Each number is 128 + 24 x the weight over its row's rms, rounded and kept within 0 to 255. Layers, rows and columns count from 0. Numbers have three digits each. The size before them is the row's rms in percent of the matrix's.

# k: layer 10 attention key, 256x256, rms 0.134, rows 5-31, columns 0-255
# q: layer 10 attention query, 256x256, rms 0.135, rows 6-32, columns 0-255
k5 126:130141131172121138089151150126089122152152126091114165127105129150130111136131106129121097129111097098116127135093132099130146141157128099160140178150126077193127169080152080141131122153145165156134107125159085131130174103161165106148131138120147144162150115114130136129097101125139109148151106103150136120176131138077144154118140107127111140108118167147157121181101071146130090127112139120139100119087073124157100118115116174125099134107119147138157120159136154097162105126133107130130109122116169099147130128133087112118141120105161107103137128098110151094185120129151096127138133151160080138134128113169100106126098110138162125114129157109148163073114198141140144105100154126152134112152120127105120136126135133178119162137154116102104171128094155138114137145143140
q6 107:111111153132139071128097087094136142133165138151126136136126136149118098105091104107122159110106174114144170095093143113170125161090106176132175126152144102117140098154124159129116109194114097157104110127158110117146109097085112128155139120127144061129169126152080130138118156094116152139159140143126107129116141126141052135162148146113119138150152100148106120140123147120144130127119131090120137121163191128160146096149125133124127097168126151161107090104147115154123089146129130159142150110139112130139130115126132148125108127094121129137125129118094120143093173107098149110144117094094172131126122158131149190086141166161144156128149156141086133122091125115137123099084103130159140094160127144106137117149116122152105102125132142164122150142120121080108162172131135
k6 146:125116119109138132148111103120136152115080132132142111118142109124121149127136149162137146118089170138137121140148119135129123130138125126100104132115104153103129085161104154151129108109120083124140136161116156142138101161099099169142136109129096085121114112151108105139156161118123124109135162140139158129056153103137112128138129123155138111157137062119104132096113175094131161128124099147140140157168214140117136145130126091099140122144142105118102078146124084150102135109112147109131136168137091145128120134165169157125148128144131151168114139148165074164090129117094173130085112083108165132137100172117157174152106140115102126126125127154112089183135060106109121151151115108117138100140134133151141119157107126103117094142102113121147092124188083122145150132123109
q7 144:128104126118101074140105092099131162128120153129095111146095121158138134134117131070160118125079149143139195091138132148131121088142119134125124106115148085122155071143166123152127107134138144151132093127133113131148167129101101157154120142125092116141125136139146112163140173131100074140118143131108167161140133092113131129106155157143128108154172058114106126073112078122144125104086146137127147137142204121141146138130133132102107095175104133151121113112158127145124130176124127135158122123113112132152101136138150143162086131121122135110137127136096124122110132109087153117129123117100190118112110117127118192130134121127076167164084169108136127179146097116142104125128129153109184137128108157067136143133117111111138119170131125136124137145150136126116154146120137
k7 100:124118137159108133099142138146127093144127133128149129094102115126125163118134141121129100130166167117113141138131092117098157088097135150116131087112135165083122124109096079127097129084142115112148150134149091156143150131103128131125145165148107128135153060161143128107149059087127085138130174132138143116160165102173144146133121120088125094190114159114141095110149136135121150130098109118093131155135125113135145125105129105127111166101168148112122148150109077109120151099067106104095140169115146108131071130180107112152124129118140138099158131126111085137158131136121144103099143139153146087115103115154100103156116092133095116114145137107105137132118115157125104141151148102148082166122133142196151093103123113111104137124122136135144139130135166122091136170127078
q8 106:121148134124136140107107102129202144132132110120170114151174145160160149142124165157139106145151124120070111115098130121140137146110090116125143071086148134112115142133097111137148124102149119134088098123131117139126103158184155144097137124142089106114102071147128123127139155160115119111131111145089145108076094123130158139095138148175171150114164142145085072136150127136133153147131153108100171155179115121131102158143120069077138166144167133164100152093151146185156150157145133143129124140099134094124132133137112183133134141149166119132124124153130090117084110140079125173138111099138147114145161134142128122126128144165126127104108121169114130105125136127149113152120127156147164117130125135149126108111152162164132154120170099108134111115111119129166104100137119
k8 104:123141116142094085101121137182119086162107130142132090122109153147101095134138104143123105127105135091118118144152123110142121111117111112095159072155113152135093110126113084084107117108091094126154118106128110144162124146137152134099163131162159174094133064092103081141159138131134115148140129115132112116123152122095131128102110097084077185111124138148068148137157153144104140124102131138117153112114105115147153118134149112096180143150111150172118121130111133138155159086141124120132145139170104104118108118135091143134110086124078118174142111141119112108153130100092149114130142104134133150143105174063145080159136152144114123122101119130097154129160145131124094160125170120100125153111115134128090128142089167171105152142140140128144133100112113099086130118111112
q9 100:134146117135173135148115144091092113143100137125109137103104114128133113155128126138114117106132110165150129149161192102114061119152122127174095133116146086118185139105153118172126101151148138145142109130181113114166150115094108079173147080147106119150144105120132137172118125155122112095119128101122148132111136139146126155134123122130132133100134081140152156167163162121131087136155126134115089146118131136082146135131134084161148090118127137122120108138170169145096142136141146124116178129144114158144118097105144076089144092073104122123135132153124150130137124104139112185150117133111112121150139123099135158144152154140118082160077120101101129132135115170067116130107161130120139100141141111094075120132106121114129159099067122100125112115164126131118095145133115
k9 101:125126117143109127110111116130113129142116136121150111143138142137102132100096141142144079089130154112095123121088089129142152124094109139150129110094098167134197126087113144117120143155124174124105106138140143141143099144145102157141140113118102085141111133138115141121142154156146149111077069131144137125126172137122133121129166121174109159159151153082119104127121113128121146132146149123156128112147124092120143123162119112106136151170131153128171119138094193172100141101129095096137139089127115123103130144139126104183124113125095135075107103115135117134146121208147119104101173164121139147129145170141120164094133114070137093135046135133154111124113124116097155129151124142146130136128103120135082160103095081127142147133097110111128117108157105092118130173151160
q10 106:162137160137149108112147117132111122097130141149175157118104075081132138122141131130123147117134120105087120134154155113097144134065133114104101083129077122151153117127096159137107116079099114104133143146117105148123097137107108145142146134148113131126180132127138108149142101128131119123129134128133159140109127124162134138134116135131157119159166105119104135107132141132123146115137138084129106110157167119122190116102151148132150151140126096133182144162137112110124133114140159160120126123136094148086149109148111088148110174139118175106105126124112149116155117174154182103100130134063157121152089127113115162116105125117149098143123110120070142124166081105118117156105117145134069174159111105144108136133138147032134155129087113129177126138153151105113111163115115
k10 100:132127112090144136117102121081133160154150109156145144133142107106119121120141136142139116136108133117175117142133145157130106185129093135106131084130134141111147153114097189151133106122133097157133109127173106122146107128143090113120096114149130089143129185126121109111097093140134140121094110121097150148132112067139157124165095187141095149189113098155121150120119131107119101147134123161162099114140177088130195113167105138104118135137139111149137150113164100108120115130116148149099157129144141112127163123156166084127089141122122148101112137130140125124119138118121175118153112084062097168165147104093176162129132110072116121115107121140161119149120119157091087102119091146105117156108131123106148139127138135110160131152158148117106171130164156115109106155135117
q11 098:108141137187170122142124149138143103130086134093136135115104125108158119141132111161152145121123156101150138147100106125136143151129122112085136107112133148150091086124132116147130129142113105133084120107156072132092100136132151122097124178087135118156096100136110153130101103122129127124113164116083159122137149121129084132166110120146151111129118091109160122152141213116141085122129149153122125095164167106047123160106155118098112096093137156144132137143133128129140139114125126099103174106143117119111148132162136136120114122147103127106088119074117099148125114129114137153098134101122125131161115121127122160158171141095140074126135119124123098145182142148131185140166130109128112110090045150170099132161067123125112145106121146124128137139117106113110123140118109
k11 102:099129163151114093105112170120166186148117161142136125120125111111108131122125115138142095128152116160148119144110147157110077162126137110074108137156152176122100148119139131122142132126133085134124128105151088159131108120140135113124164108128160157103130121143105131134168109125144116125135139090137139148132145139128172129137104100123085150143109117110143150127152146109135129170149112131141112098186133138110140130111131072102157139136131131127126141152085148115126134111117085114095120116178113063135170132139138102112069109142108138115200154080110101107113099124080171133157128139097174130102141141113075126109115092105142083144171132124105150132131112128099122160116152118140101164091125190131117169097149141122129126166154098117088143081120123148107101130093126
q12 088:123088169134108117127180144137099116150122161139098147137136082153131122112152152116107124136121117152115108109157143150111120126127120120135139144107126122143179130113111108110133144126123147138153115146092147104121147062067105123137113113143068112131162148108181136098109127126078119129137135128118149161167103143107130150156154074096123112157115122126092140131134081143142157135141124138129115153127138121152115130129105156117129131091105109113124133134167099132121096118168071145136114146115149142120125119119143135129133126088110109101158127136099126097131114145154148101169179083099149136115090151167169080117116112149121124134107211114051145096140151083138132147166153135142142138147153077110141148142197146149122144137118137117159089129090109145111158139130162
k12 098:101115102121122160132134136127086141137098126091110124171129091153153120158127140152097151131108137114136112126164136120151125138183142132150143160116104111167136119133142175154138141144106150151121136134155149097089137115134057116125108149114130130149116121087153118161121202110142179110151118096133136137129123104112130130140153111150132127099126109150123120122098103144166114126125155144155111156091144179112128137145135149165110110106098127145109075122145100158120077134134168111158106099070160158109161135131183133127158111104129099114100127169137104159153119134171115127108114094120129108123152148167131155116145149133121144134053163127198096165119165116127119139151151113142153108118103099089145142082143132129112112084126110117161098166131095106113151141111133
q13 099:109157158180157105127092118174109090120116094134115154103135076144166135110107155126144160131142138115128133139174090153158136116135122105146128162100159143148138155089115161152135107140127115147129114114146127138140127113101128164137130140166148128116148115120110108118124095120088168112107160140169150112109129108070153133165122091165162099146131097123140105086126105101111136120150159118131074117130147108118105168137167140093176133125145099143136123091170129167151149099150126182128155108150123141154108108164096116114147162129135167138140120115176145133107123129161104121151121119124140177154147123128101161158134140107123088122150116137112115102095145107107099116135114172139125128168095199113111169130115151053143154109143118097078134134109138151140127122134108
k13 100:082117142124104095143107101088116192148146113100126086162149087105080115126125126148111132109106125117150105115133124161104123104111143134122161158133130119124166124150132162164111157165143107157132170131180144109157120136123176137103135073088176116108118173080126111116101147133116137118114133130087111123158133121086147158130143145119091078121108118080110164121108071135148164162150143150171124130162126136162171138147100139121168136135146123123095133109133159142126084124111164185130144148132106151124138143107161093142102125135138132108117172153131122116096152129083128132108145105066147151164118176136137159142143114093103113147156133159103104139133168121140161146134107140124165144152114124103117098156114122104160153134142140136125098104087124106130128118133116
q14 101:119166184113115127126114115137114115107115135109146106129142121136144139158146131100150137097151134176100112136123152117183143147136116110129145100159106107135106143139108131138117087128140138107146106139151144127155125101119143163154131094102125112136175095152136099111107138146116154128143108116127153102144108163118046174120122117161155113134108147159119118127132148121116125138171167099129119089130126129133116074135166102167167167155115162105070123157105146158099120172148117135141106126150119139140116110114119125122113101139141149161153077148105114120163138118123116214107140126116113127129127132175180108119111137146217132161115146127113139127129147122154139162143099120146156106126121101160174100152164168177135155128107094082152105149131112111121121083124110
k14 103:108129164116115164146124093150137158121105104123120160107146162173146137114117099161144129176078142081125083099112135099130134130137132143128100090153101109150111109082164110075133094140053111130114129131142151118143131086143077119108119120101114150124124083149106087150108139150098187108154097150122148112159109125103106128145120098156151159049105115138120139120134136140129182121115137129131115106141114114102148124144120138155130123112145144126125125128162110096137132120128140155183114112142146130095156114145100068149147113142134128155082131169144153153114135118140127108136138132121112127143098113157158091132112137137102136125093154122105115143126144122123143145105126093136127097135108157091121130152097153202144201100117141127168135084133109142132160113111095
q15 104:150138068117127087119132147159155122121148180073128094119120145111080167117104135135121106118145099202124142133156141109101123119146105133090103120149103125133160114132132114140118126101161158141158154153099101153181117131116122112138149121129112128132112138132155146149143132141132124114127185123132164137155142110158148099115161086116098162181090132147114153101110129117129133107125104103140104139131099122156131119123115163140134143130136163125085124137086122142122120130131107142040119143124125123072062120125134127131131110162138131107103155129081103129129108148136136090114155154103099119150108182118105116125108066126126162092138144153169122141126123140131079101165130097114156165099122106114147112079130124116153089150141090099183149114143145141132111138129152
k15 097:146138104105123203147130114102112118102141112121122141143116128180123128116132108102159117154169140157136145128142133087153130116147115117117138093147090079131123147114106109173119113139150130128133114132119128103091154135138134130140097136118084134134152116108129147143099092097157134137115084120163159117132140118117124140147146154119172115115121158126152114155085113169122087110130099132133109146124091065062133074111121164149079127082107130130092139105140092107087122142157116117079140093085115139131081084139105090166165124120127108117089078114097119120129146126107126159136108147144114151133151132151178124097108099130116150110136083139096146168133111105093098132105105146121094115123118116158153116101126136162183090123102174145139160133127146133133134155162144
q16 103:107116097061124140111115148132178141120150111116124118142118126162124152129117117138051110121124170129138098144143130187099161126182072093156100117099129144102111112138108101136118135116144075139097128119103117108115143165146110126101171141122100133113092129109126112133156128105179129110110118128125122143124127110121144113068150172140137119149115100117107126113151090146108154139103121127126145169153166122171132136134131114087157109141111131134181083171168119118124192126130150103134093148113111090115108171129111154162151118202127103144126153109135109143095112129093117115110138152120143100125131146141154142126119142106129108154120087138116138128146135147194159176171112108132147123097150113134134156114115170092097099127167146114137109165145127140117146128125142
k16 093:138127124140101114106107162150158121131130153143142100138087183140135099125113143113117111114131124135107088141140112088125108152133116127149150146136149145123116157134091135125086159079140076142144167094108107171144114190140116145092144118178146175099150108079147119146132102105151129119084118083147109107148099136140119115080110118065137115190089137167118154147122115115120068105138096136118134168134098145101105156125108097179120130094141156109122131135104138097152125111111104128112094116129126110143095154126107119145111163143102120133168134152102100113115139148089090146135115133120125120128166154126133118174115107186156112105149106100118133149163157144152162119086192129152143148109122124163094088148123125123108122122127116109124110141143164105135094113117101
q17 105:137124157138164113162138089150129160138106138123138108169101119090132133137133078151150106137104103150137151142156130104096096145092123113148143141164120112154192106132140141152136128140148099177100178108143097108118130113113126146168143131139145101117234146099141113095108137107089152120140173102114144123116157164079125142161170112136110119134114102089143157124105138143120149148132179150131114082113151117080175122142130124135155160105121116128117109132121135140128116136100105142143127099137151106151158135113111118093123176185107123095104111106104116118139146120149144115131151190141129142161129151111108167112166129101160120132130146128141120138135123122144116098161147155106089114084125093092068141146150127134149125154099145110162144149146144104140099120132165
k17 093:137153150108107120133143126116138156162153148127150130122163094142108146081119101151150134136106166178114126129104121118141114156129058156101149172142162154121170141115124154135091137166188121132130131112101149136131125103124108109148129110086132132140136161125125084106123136168154148142116141070114148126127123119126156153100156087106102144172122136142156126123110112082139120107138161138131100096172105144128151112140107131105120104153130119102157144111099149124084106139117109179087104097134141097166184106168160085116069151128143136100127150138132110108107137103110102139135115181137103138137141180135123171119145070126136119125154118136151145078140100147107160102160096133146108135125144148121149157117109136142160073168125101098123130181146156140139127135144131
q18 110:136148091154108136124152107106148127162123095177145146137105132113150171138073147112098175120081116119125154125132175174145135105115161169160092104131141119138121122120124166115116130127152120127122115128127090155123111164122111105145073119073115086112106110139084126126146124145156120094170096145117103148104149144117130147089153148122132127140100122165091121161122147188148160177123105144099075143148142102116140098103155120119112099069152109113126129094153135102144153120097163108126145117117120113120143172133136157104137107126127162106130153140135140170109142130142145151148123119147135097101096093151134141117099102128127137150131085179127126147135122118136159185118099156193120156109122174146133126113142081099120116150124083115143098130144123123134129178111098
k18 100:140139130106118106126157108153108118143140155176155114139124133114089118112132136081110129121095117141137112124146145141099104116090139091128120125129163113164129151135106152161139139127131092186132118112135093160152137149147090124161130142154110136113150177139107126119133148097109132117127123134116095148134126104133167111124135128145093092169136132107136144172087126116132142079124104138110102117151146112155124080138146113086163124165122131158177084122126170088130128101120111092130188115148084150158128179145108158146135147139173118099179155097152110096158131108117156112135157131142161145107148084124097137127123063133107108110148079138143131106161129099114171151129117146095164147144141165106112112135129110105119124188143139117122116120158119159103155179183167
q19 090:144094147136136090112119109122137115143108154102139103139136103162122114102146138102117121137102130132136130126114130166099122109160149144130161136132101187110132131170094155134157142129117119175108147100112137148104111124156135113128116152119098127111154104101067109068095143111118107112145103120096120147073127132108160124158108103125095137106119107088135181110139111148080169186090159159116168085136127116122082135180122113103121106134087090144113112128145154139134137144137147120121069136150133121158138117127096092083089154184150148124153116124137120149096136084142111138118145151150149194128119115100157139134163116111106096104151106107078157139117097108111164133127108123116081086127144141136084145162137121119102133151150160146104132137141161129111095144125111
k19 114:122132134140134108141114132118138140096142165093135082117149146148121105148118119171139140170104119193172131137112163158141100148145092123172158148138152103131166131139128156157111185117156131169105143109110131110150115135119100105139154089116119126119092107113167134118140164136142143132135128151081156124137102129118148118120127103132147117124123116094133120166125129096135102105122160138149167122101145156147111186125119117104132133171135160135167103121132217162161129140130138153108119095119160132095159138120136149076108133140101089140132156167118112110126123111118098130164108161091137135122111108096101168124144142114122107130124132154160181114098138141128120097156122165117148128126111115046115089139139124108122101130145144141066139177155133148124095134168179
q20 104:127147101134164100128104118098130141119125143092125087124118124115156131121127096099169113125128151108133136097127062114121122159136126151138118140179177083140150120139125115157091145128160187159125142157155071105150109107146127113122165157144111123122106102119125109173143148153119123130092137133137122086113139102138120127156152111123131118106123145165163112122125152124101108100149112111151116119052115126148142166176092114117130160129143173130129137109133162146133140126113134151130134124104152107132131108120120098143134080117124140167105124169097138132154152154148125104135100121153097122120191080096138130149114130146132111188135186139119112133144186130114110086105132129104148154117133107084091145114044120172148115102145121120144150123106110119167123117073102
k20 096:120138114150120142082132137171162130113149091108135074114145113169135155127118154149120107102097154078120127157103125129118128091102138099110116138137146146109179112114141084106154088101181151116135112149151091144130141087085149122138156144122113178132117092145124129139155092128160111102068084099129141119145145116143143137143167182135122138116108145156127119126140139115110200139117105098105159094132105114131128133100116147122111136113139161093116183146111122120114108130141140160102117138117141128097128174153097134144157164135166157137073129153094139168175134136122118119085119122145129103097124118147147125131119105107130104138183151118121132134129141148118108130162167098164126165107136091188128144085118115134140125114126125111163133145079103113138130128093071
q21 097:106118114162163144122083135108151094165148118127135130153154159156099123145130137123125117118140134139089118122108081144146141101166168097113100112117149129090131126095095107092174170142134104143129126114159153157123083094119090108097127150130115128104090128130142072133087177168098139088110135112118106112114111160142126099141151132119151097125150178129132111140147146142147115128100127116084134160171102173144118153155119112121123188111099099112111125148119126116109158094143125145125136133144137165136122120144123158178132109082126106135117113156133085126115090173089123131138108148144107146183149079154095090142124154140133125144130105128157107137129169148157146172118161114111143125125124145151091117160133153220159159115128109118112105114131130145126138111164111
k21 098:106123147164131137126133175155111127127099124153096110128114174116112131165140157087132122152138116176113115123141106077130122134115142126130163101125161156116119086137134113072065122099060114125128154101124122153146095160131030110113111116112189117105129135118121103139185124138135132125115113148089116147120129176145117139116139082124108154087141153157123120107167202146110098160129136084115125164105113112131118128156149136123136161130078162119104120146138123124134166135150090121144097127133127132093122132117101137126109099098061149152161113111089133146154117137142152120129161118086143129128096120124111087116111144129125129149092125108109144124123126138120137124127128139117087170060116159136121120101130131198120132119130132115108117149111139145129108130120130
q22 111:126165128139084155171096144112128097122166140156114115151128140141148147164159150096132126156130089113132129130114116186137159092149144151176134105151138138136132164112130123113153144144110147123134099119173111151123096132139121076080119122101122143134109110102112138121147177119092128152148093095101094167127122146102095138110107128138126119078107176141144091135134099143114103132104147115105158138095074114137114095160127163140097180134135143134101195148102143076153135146115174124165079114143146116166156134105133155143101136113108095182117146136137117121155141147130097154129114131117115118115106081157113100114060123157103147128110067127150138147152152114135141156140120144152135150114109140140106103104140147186104105095151116133115123129105150105131145104124117
k22 088:140132166122134116145120107157121136103121168159098120160119148158136129111159135108141144127085124097131144131151163131117111110112132151165128109115133108180085096157170118135131139154084139111153125111107141112134159155137064124125071113149115131124123110162139104149108166137110140149176096113089101120134081159129098136143117126134148137073132129125104127141151129128127124117113127107108153147095144118163152085138141196134161119130132150146148139138136165169150153111143110126176143128118112140093154141133083187132124094124127101182145158129111149123166115099152106088143160107109129115084129089159108113113113125130143155142096090105090160094140134141113120145130116149086152125127126172081105129139161112145079081135135133152133131158080119185143151122140170
q23 093:162159112194188096075176137154164113131107122131129111160163114135111147141134145117117112063108139122118097110125072143162133153175157137146134099100163138128167114090087117135096122129146109164116090147117122109103102109138159134102098162152128095109092119145154109112103104144086134118140114119142137133113159096127143119132172122077129134168149143170148081135113121116166124121090167106136120111130111145143128175134136137113145131084095124131085135112130148138135148129117109167120143097132126116114132150120136153153126123129151126116094122139132128128132115134129116119129157107127100113142128096140135120062125114128104154183147142121133100123125156147160157130145134141099130185134153183143135121054098126148127094104150108090120170117084146121167116110125140
k23 096:123119135152095139085168170141170126141116163177175122132116120170110145130115143131102158163116128183078130154121109096131132105127156118139189074119137135104121124128139140107141174086124105153169167143183091139139125128098160103104121123147141143133103160113103125109146109098103090110109126137121120121142151119152142122141168107137103119137106143122103166106142136133135115083115151140119138136137106134108127113105129133145124157127101129138084105110101117114130120107147067165124101152147145171125107168138116142105111158085140143139142121111120131109186131131099157128137144101132163122087105138171135089173105103105111127154133154168134127152128126106149095150153127114150152175076134097178126114045150117153147125129124103152125119131081123139115130148097122
q24 082:111121098151127158081152101096143168152135170107129132164129140128109110119122139154151129110084159122119143112147157134138124130108141140129180161185134118170131093124149101104134148107157126107084171135124133126151144095148158130133156119093084103108151146153172116093137120139184100151138111129114137104180123150130104148138190164137113156153159166146124097121092136142157121124074126147167141103167144121124158146113087158131128117113130161124126136144112138103179117121114095130135136105110117113101111211118164125129128111153140182112131142139113079141155113111117128125111154154120130126114138189127157124111148104150130139181180140088186124128066140151142107127097131119137146150108122159099103140130109137137119105127136106121155124136142121103127141101129104
k24 106:117163155136097142112154131134156115169149140128142134095083104115087160085117160141130128122142186137090119126123109121127145140119127128125133136152132155053111139103082135077107117101160133134119109126122146133145138132133184137109121137098105141160140097164133143116132086126154106149119137123132160125117112098157137119122111115103118146158128156146155101135135098139146142130122118136101116098174127117109110103106124115129123086110141117115124149149129094097142117141130139125075114145108137117198086143181097086127132190118123142093151122147127111118136146130167138127127127138195122098148112166129075084161109100143090134115206107133117152135173124127133138138107147073159139151106168135188151126140113128140103131166145090128112143104149165145133109102126099
q25 110:155125125110149119157161167152077117129130140167088168122128108149179162155141119125109179121126142124139126146083087120129122125171153103122114193105108152144132144135152147131124150139085156112136112126156130107113102068092116112125121122110091120146163114118095167127113118120137140146162084151124100142118125176135125126151074136132121156122121114146117147147109154152124161170095138098135137170104111106160127121153118101122092117146091122176137117110134083094173091127151105123114115099110117141185178136131164158137117119081132173121154124119138104136106148131124184146095135136141121169128119150201139115113094125131092141124146122126118141119131131138145099145141158164124113123149133122146132119160117140135099142168107104127143136092126108097120190168164126
k25 094:129140113150114105141169144180106156117099159175074156124143095123081108142114132131120142127089117131142129147167119106129141126130140149161122191110148123148113081172145137132109120155130155132139142136128143142127143130140099097144090120097137123135113124163143147147187177132135135123164094131147100157139110150119154108156114113126132124134109091173107132130147145132138162117161156147106155146112138109116107088109154156117165085140100128119131119153123096143128105098111184121137144155167124155140199102138163162131122135106120109109151134084169101104132105159148167120115084157115125130082118136129119133123103129112139133139098117134172124108152159127123103139155133093131178119148107157095105136135168110118082082148169122162115087121134076166105128130128180
q26 104:121157157117147122125110105104128078125140127109124130121095143121164102135085099142138156110133107118112129104160101135139138145127133125135180153134139132152137155066124142130130134157113121141126146104164147162159121096148102152176136135152117125103129169103100107111120118105095143124112130157148135110169129119091124124176147116109111110092117113115154158113104101107106109150144139147116084137125132106136112172169144155115104150119128134129130078081141121127155090102154131168110109098152109111137132145122113130142084137140071144175150101143140146125134148076143084152158118130177122186156152116137155119118128130101114109146153080094111136124092130122095113071125124148130161161080127128078127130154044122113157140117112159122118133093142098171146184112119110
k26 089:088153128131164146130146101106103174143135119072107100150132114136066140160126161129102149152097134100129083147140128137113132110153140153166144149106138080126190119154108154163147134150114139151084095137131173090142133114129132131132124061064130137135151172131151060170121121134105133121166140093141134117157115157107130135122140108144134091101139133094111114156123084160136173135104110152138092149143129121159149090137106164157148144120125124142139104148171132127124139141109113203112124124112116165175151149142127110096117132107164132148083178158104118121112123123134107132111097111125142117143118142142066105122136127135085100129132117142120144128106124156136162151118130136152151120137138163135115096143148108131150153090133121096163106123124091133142167111153108
q27 095:152129163172115120127107088155146142139088152106165108133107087167126140088113104127136160128103156098109151099132158133137129086125110135094113133150100149132132138089072139117122111095142139148160154094127114146137099124133122170115127120130070120123139115139129087146115106094124088133099153178150127082098118139117144110169088113168135133151132128110113117093124111146120186137139134153135120155141145142143145146123127127120137160118123050138131142090177119134137138141111146158119092140102115175129111107175110132117130151125111151108119133129112119136095124148145160066132154134134171143117097141122157197117182105117087107131202133150090125117155096089138115121075127099129129129119131155114113133127136097078127149127119138145121142130141155143144113110184124
k27 095:123107132091144120120121080102116147124125112061127084119154081140117101141124142153118161145114099117154147118135141141130134168148142148117142151122125084128165134155101164203115133132123143170117172127132140080119124141116109115113102147091110103127106159094129097165167181106141124147114155118077150143103146097102134113180104165095109079090130085106138136123134076121120151152103126122129134164099133099135119176149128117101124142130136115101121110122121138116105095116139190151075143110136145141116147141128147146098141166146102098114095163168126104144097123116148142138120091145108134122154150127107126151197167120129124105158160124140130143150105148116139097114161105162130154130144122100073139154163110161085125111121135115125108143142173118122131105128114140
q28 107:148163108168134138102133142143140123102140109133114077125130124128100128120160134102126097141141134131159124137105097125116078107174148100182118101144152100121143121112170084144147128121150163094120131154163089165127132116130127094157130133138124156136122130119151134139114155121129121145142123115151139115161141102174118119083134169131118091107154153111142128128126115122125095150089126109102136106088079135150136159152117134163128133106130155135146191161089188101111121155111102164144156093115140136124103143111154118134112116159170140173123144168094111147153098106151059114102116183131111126100170151101125126097079157133125152180081111097137188167103126142106117085135123139117112155120115107102108116118088101129101123090119114140133148146122131128110097089125102
k28 103:124117102129129164116124093107150114127147131111168120097117134160130159089146127155131130124119145135097143160053107141119156092049102149156116056125123134132152143120122133130097143131139191081133096102150111122144095107123114126141102117130109116157112101128167143087118077129147132114146112129103147096136099132140112114096086138158140138193114129129124095125138107116123115128105138124145142152132105102136155108107106145158086154142121169132155168174130178137158146126155116122164133103143111107112071125125089103148153159146155151112127099136109123118125153176145116134158135195132131117128107113146136155142110137139112134103113157129130154092112112149142127096129125119143159145122151122162161104132119087160107181120108114177150183148135111087125101140145110
q29 103:119113103144135160107119174086104124151061095121165130121091139133138142132158157128129094112128119116146085140128108123156113148147164107124130081144094126143139101137140137149138114096154143138122084145138121113112093144175108091091155183118153127081119104185128096160149118161138152129084138093130119134091125074093125144131142112108142108095107170189139128121089166149129129131137093130125143166139112117156122134123118149119139110130097113149149123109114141069157131094150135108124117170123152151114149130136136112151061149124128139169095097168118154103152116177129200137126146123122113146147131081148123072109106110131136135129138103112143109146116137131148123127113147164108124155170112189131119156116136128126161145126141109142142103121140119087153123165131127
k29 100:090162128130112150133100206154135148169116106140151145148146113102122127162131150104131109155093081127149117141164139093138127104121097136143147100140143132133106140096164117135122086108135076145143121175144074126116150162146106109114144166155128149090140117118123148147152115139129138105065123138119104124109120145148167134142157127127111118118137146151086129110159175134120110099083096130086125157141115087098136152154137110106136139152116145143133150088157104139143143144141125143141099147151170123167121154118100156136136144118106141139163135095108148135197128148123197127139151091077149153104109067133165096111116127151119145117180122130140082084124148136124118145123112142116122124124102134166117127149148152117170124133118148116089062126136134160123115167107135
q30 102:113098129164124141134134126160157149122137114156138103154164136118110138135165127130088129133134121123116129110100139140119159084163150128172174120119106128151175101117102083121131124104076158149100110139135078141122121097162138115101108115128101165172095109116145116157125136132103117152133131093117119105160116127159123092122131162080128133111131148152108119146141114132094122135138154118125164125117095136114165153141134084143116179081150125113108187137139166088164133111103118143138147137118179090085145148121120139185105120104119135131102142165128171134115148131109124120094135087102085131104147119141096114095111136151099150140090163122128068152183156136165145141144122135113129146109131103163095115098131097172143162126160122102105136100118158089140088175151116
k30 099:175125124148112106092142138146146092118098129122133148124135178156121135122133178130096154113101130165099173174098140124135125104122117109160145125112145133105124141103156091121136114122115197117150136100120097163138107130116077095093100130172112099144075093175124113137149145094124096136148107136131114134114126144120126128122134165162101115121134137163116131131167121114127097117114165135094113126149122143104146152135138110095112142137091163145111127158103106152149134122162124140145105128111161144072138122138106143108122146103129132151121125119075141098186106101142127123145129099126141124092123076124121125164102137136116129141047166113140188115072123134145099153206156130149130149095144102133153119108134107116134164110137125133095139184125111168087129134113128
q31 102:121109178114153096121153097142169152099116159135179145101117162146140134129152114147136116108085135109148109112117138116124113121123073130155150111136083136106139135136103132144125102109124139144121148157100146113115143150118152154162127130150105106128167142118120102137142105084115109132167117181129169109132176143114102145138091126152080156111149113125086162137154148123147156142098163159148145094128158139141123119128197085119111082170072139123099090124137127113128145156117124105087133112153100146143125094108121140097112107120127119113109120132139115108072182109125142057136121146158128125120125158127149170112113129106131105135106181150126154113156093129130088161133165147104119147106173095117147139146157123126146122139117168163181174124155144120120099157103154
k31 103:176109113115169151123127128099165133132127129119127183118146180175144112113118142164158155116141130101132119131117126130129133157175120127140101107108087100114137108124110154150095196110138130142135110116137132106153134140128173140101167140123126144148108157088102150173136147105122132127160144089170148164147143124096113117153101141125128131128142097169129142124116150153126116108119177148152108117119140150109145146114141092126108130126100145102184122100090152093152125176117174133099118128158125094117127119117142087119136111171159153142109131150146104164075131153113128183131099148169108110151123146105179170174132137148161090138096127113146105140149143138124067094134117076122103095105132115114129169137134114153166111139154079140134140113177122117162109116121149
q32 105:121104127137101115122111091143121132129126144188086093161128073106152136121147101161114108135127129159119132165159119141128118111098170141112156161133139108162196140120126084104132153111130112155109128137137081119116163112119175132132142154127099139161145149097168109093120132150107113130107102116128111128168118138173139141183152143138146142138176111108112115135106097139129140089130175120153169105141146097092129150128146164118155160119148141128118130135151156108184079149104121155153121097107113137114167177156128125161145137160111142114125118118098120145158118138155120124111153134097116139082121154169127162104109096124074121155131128148112139122156133101133129171137091172130082132166109102149102166130127145122113119100118100078113132164115117136093129112190144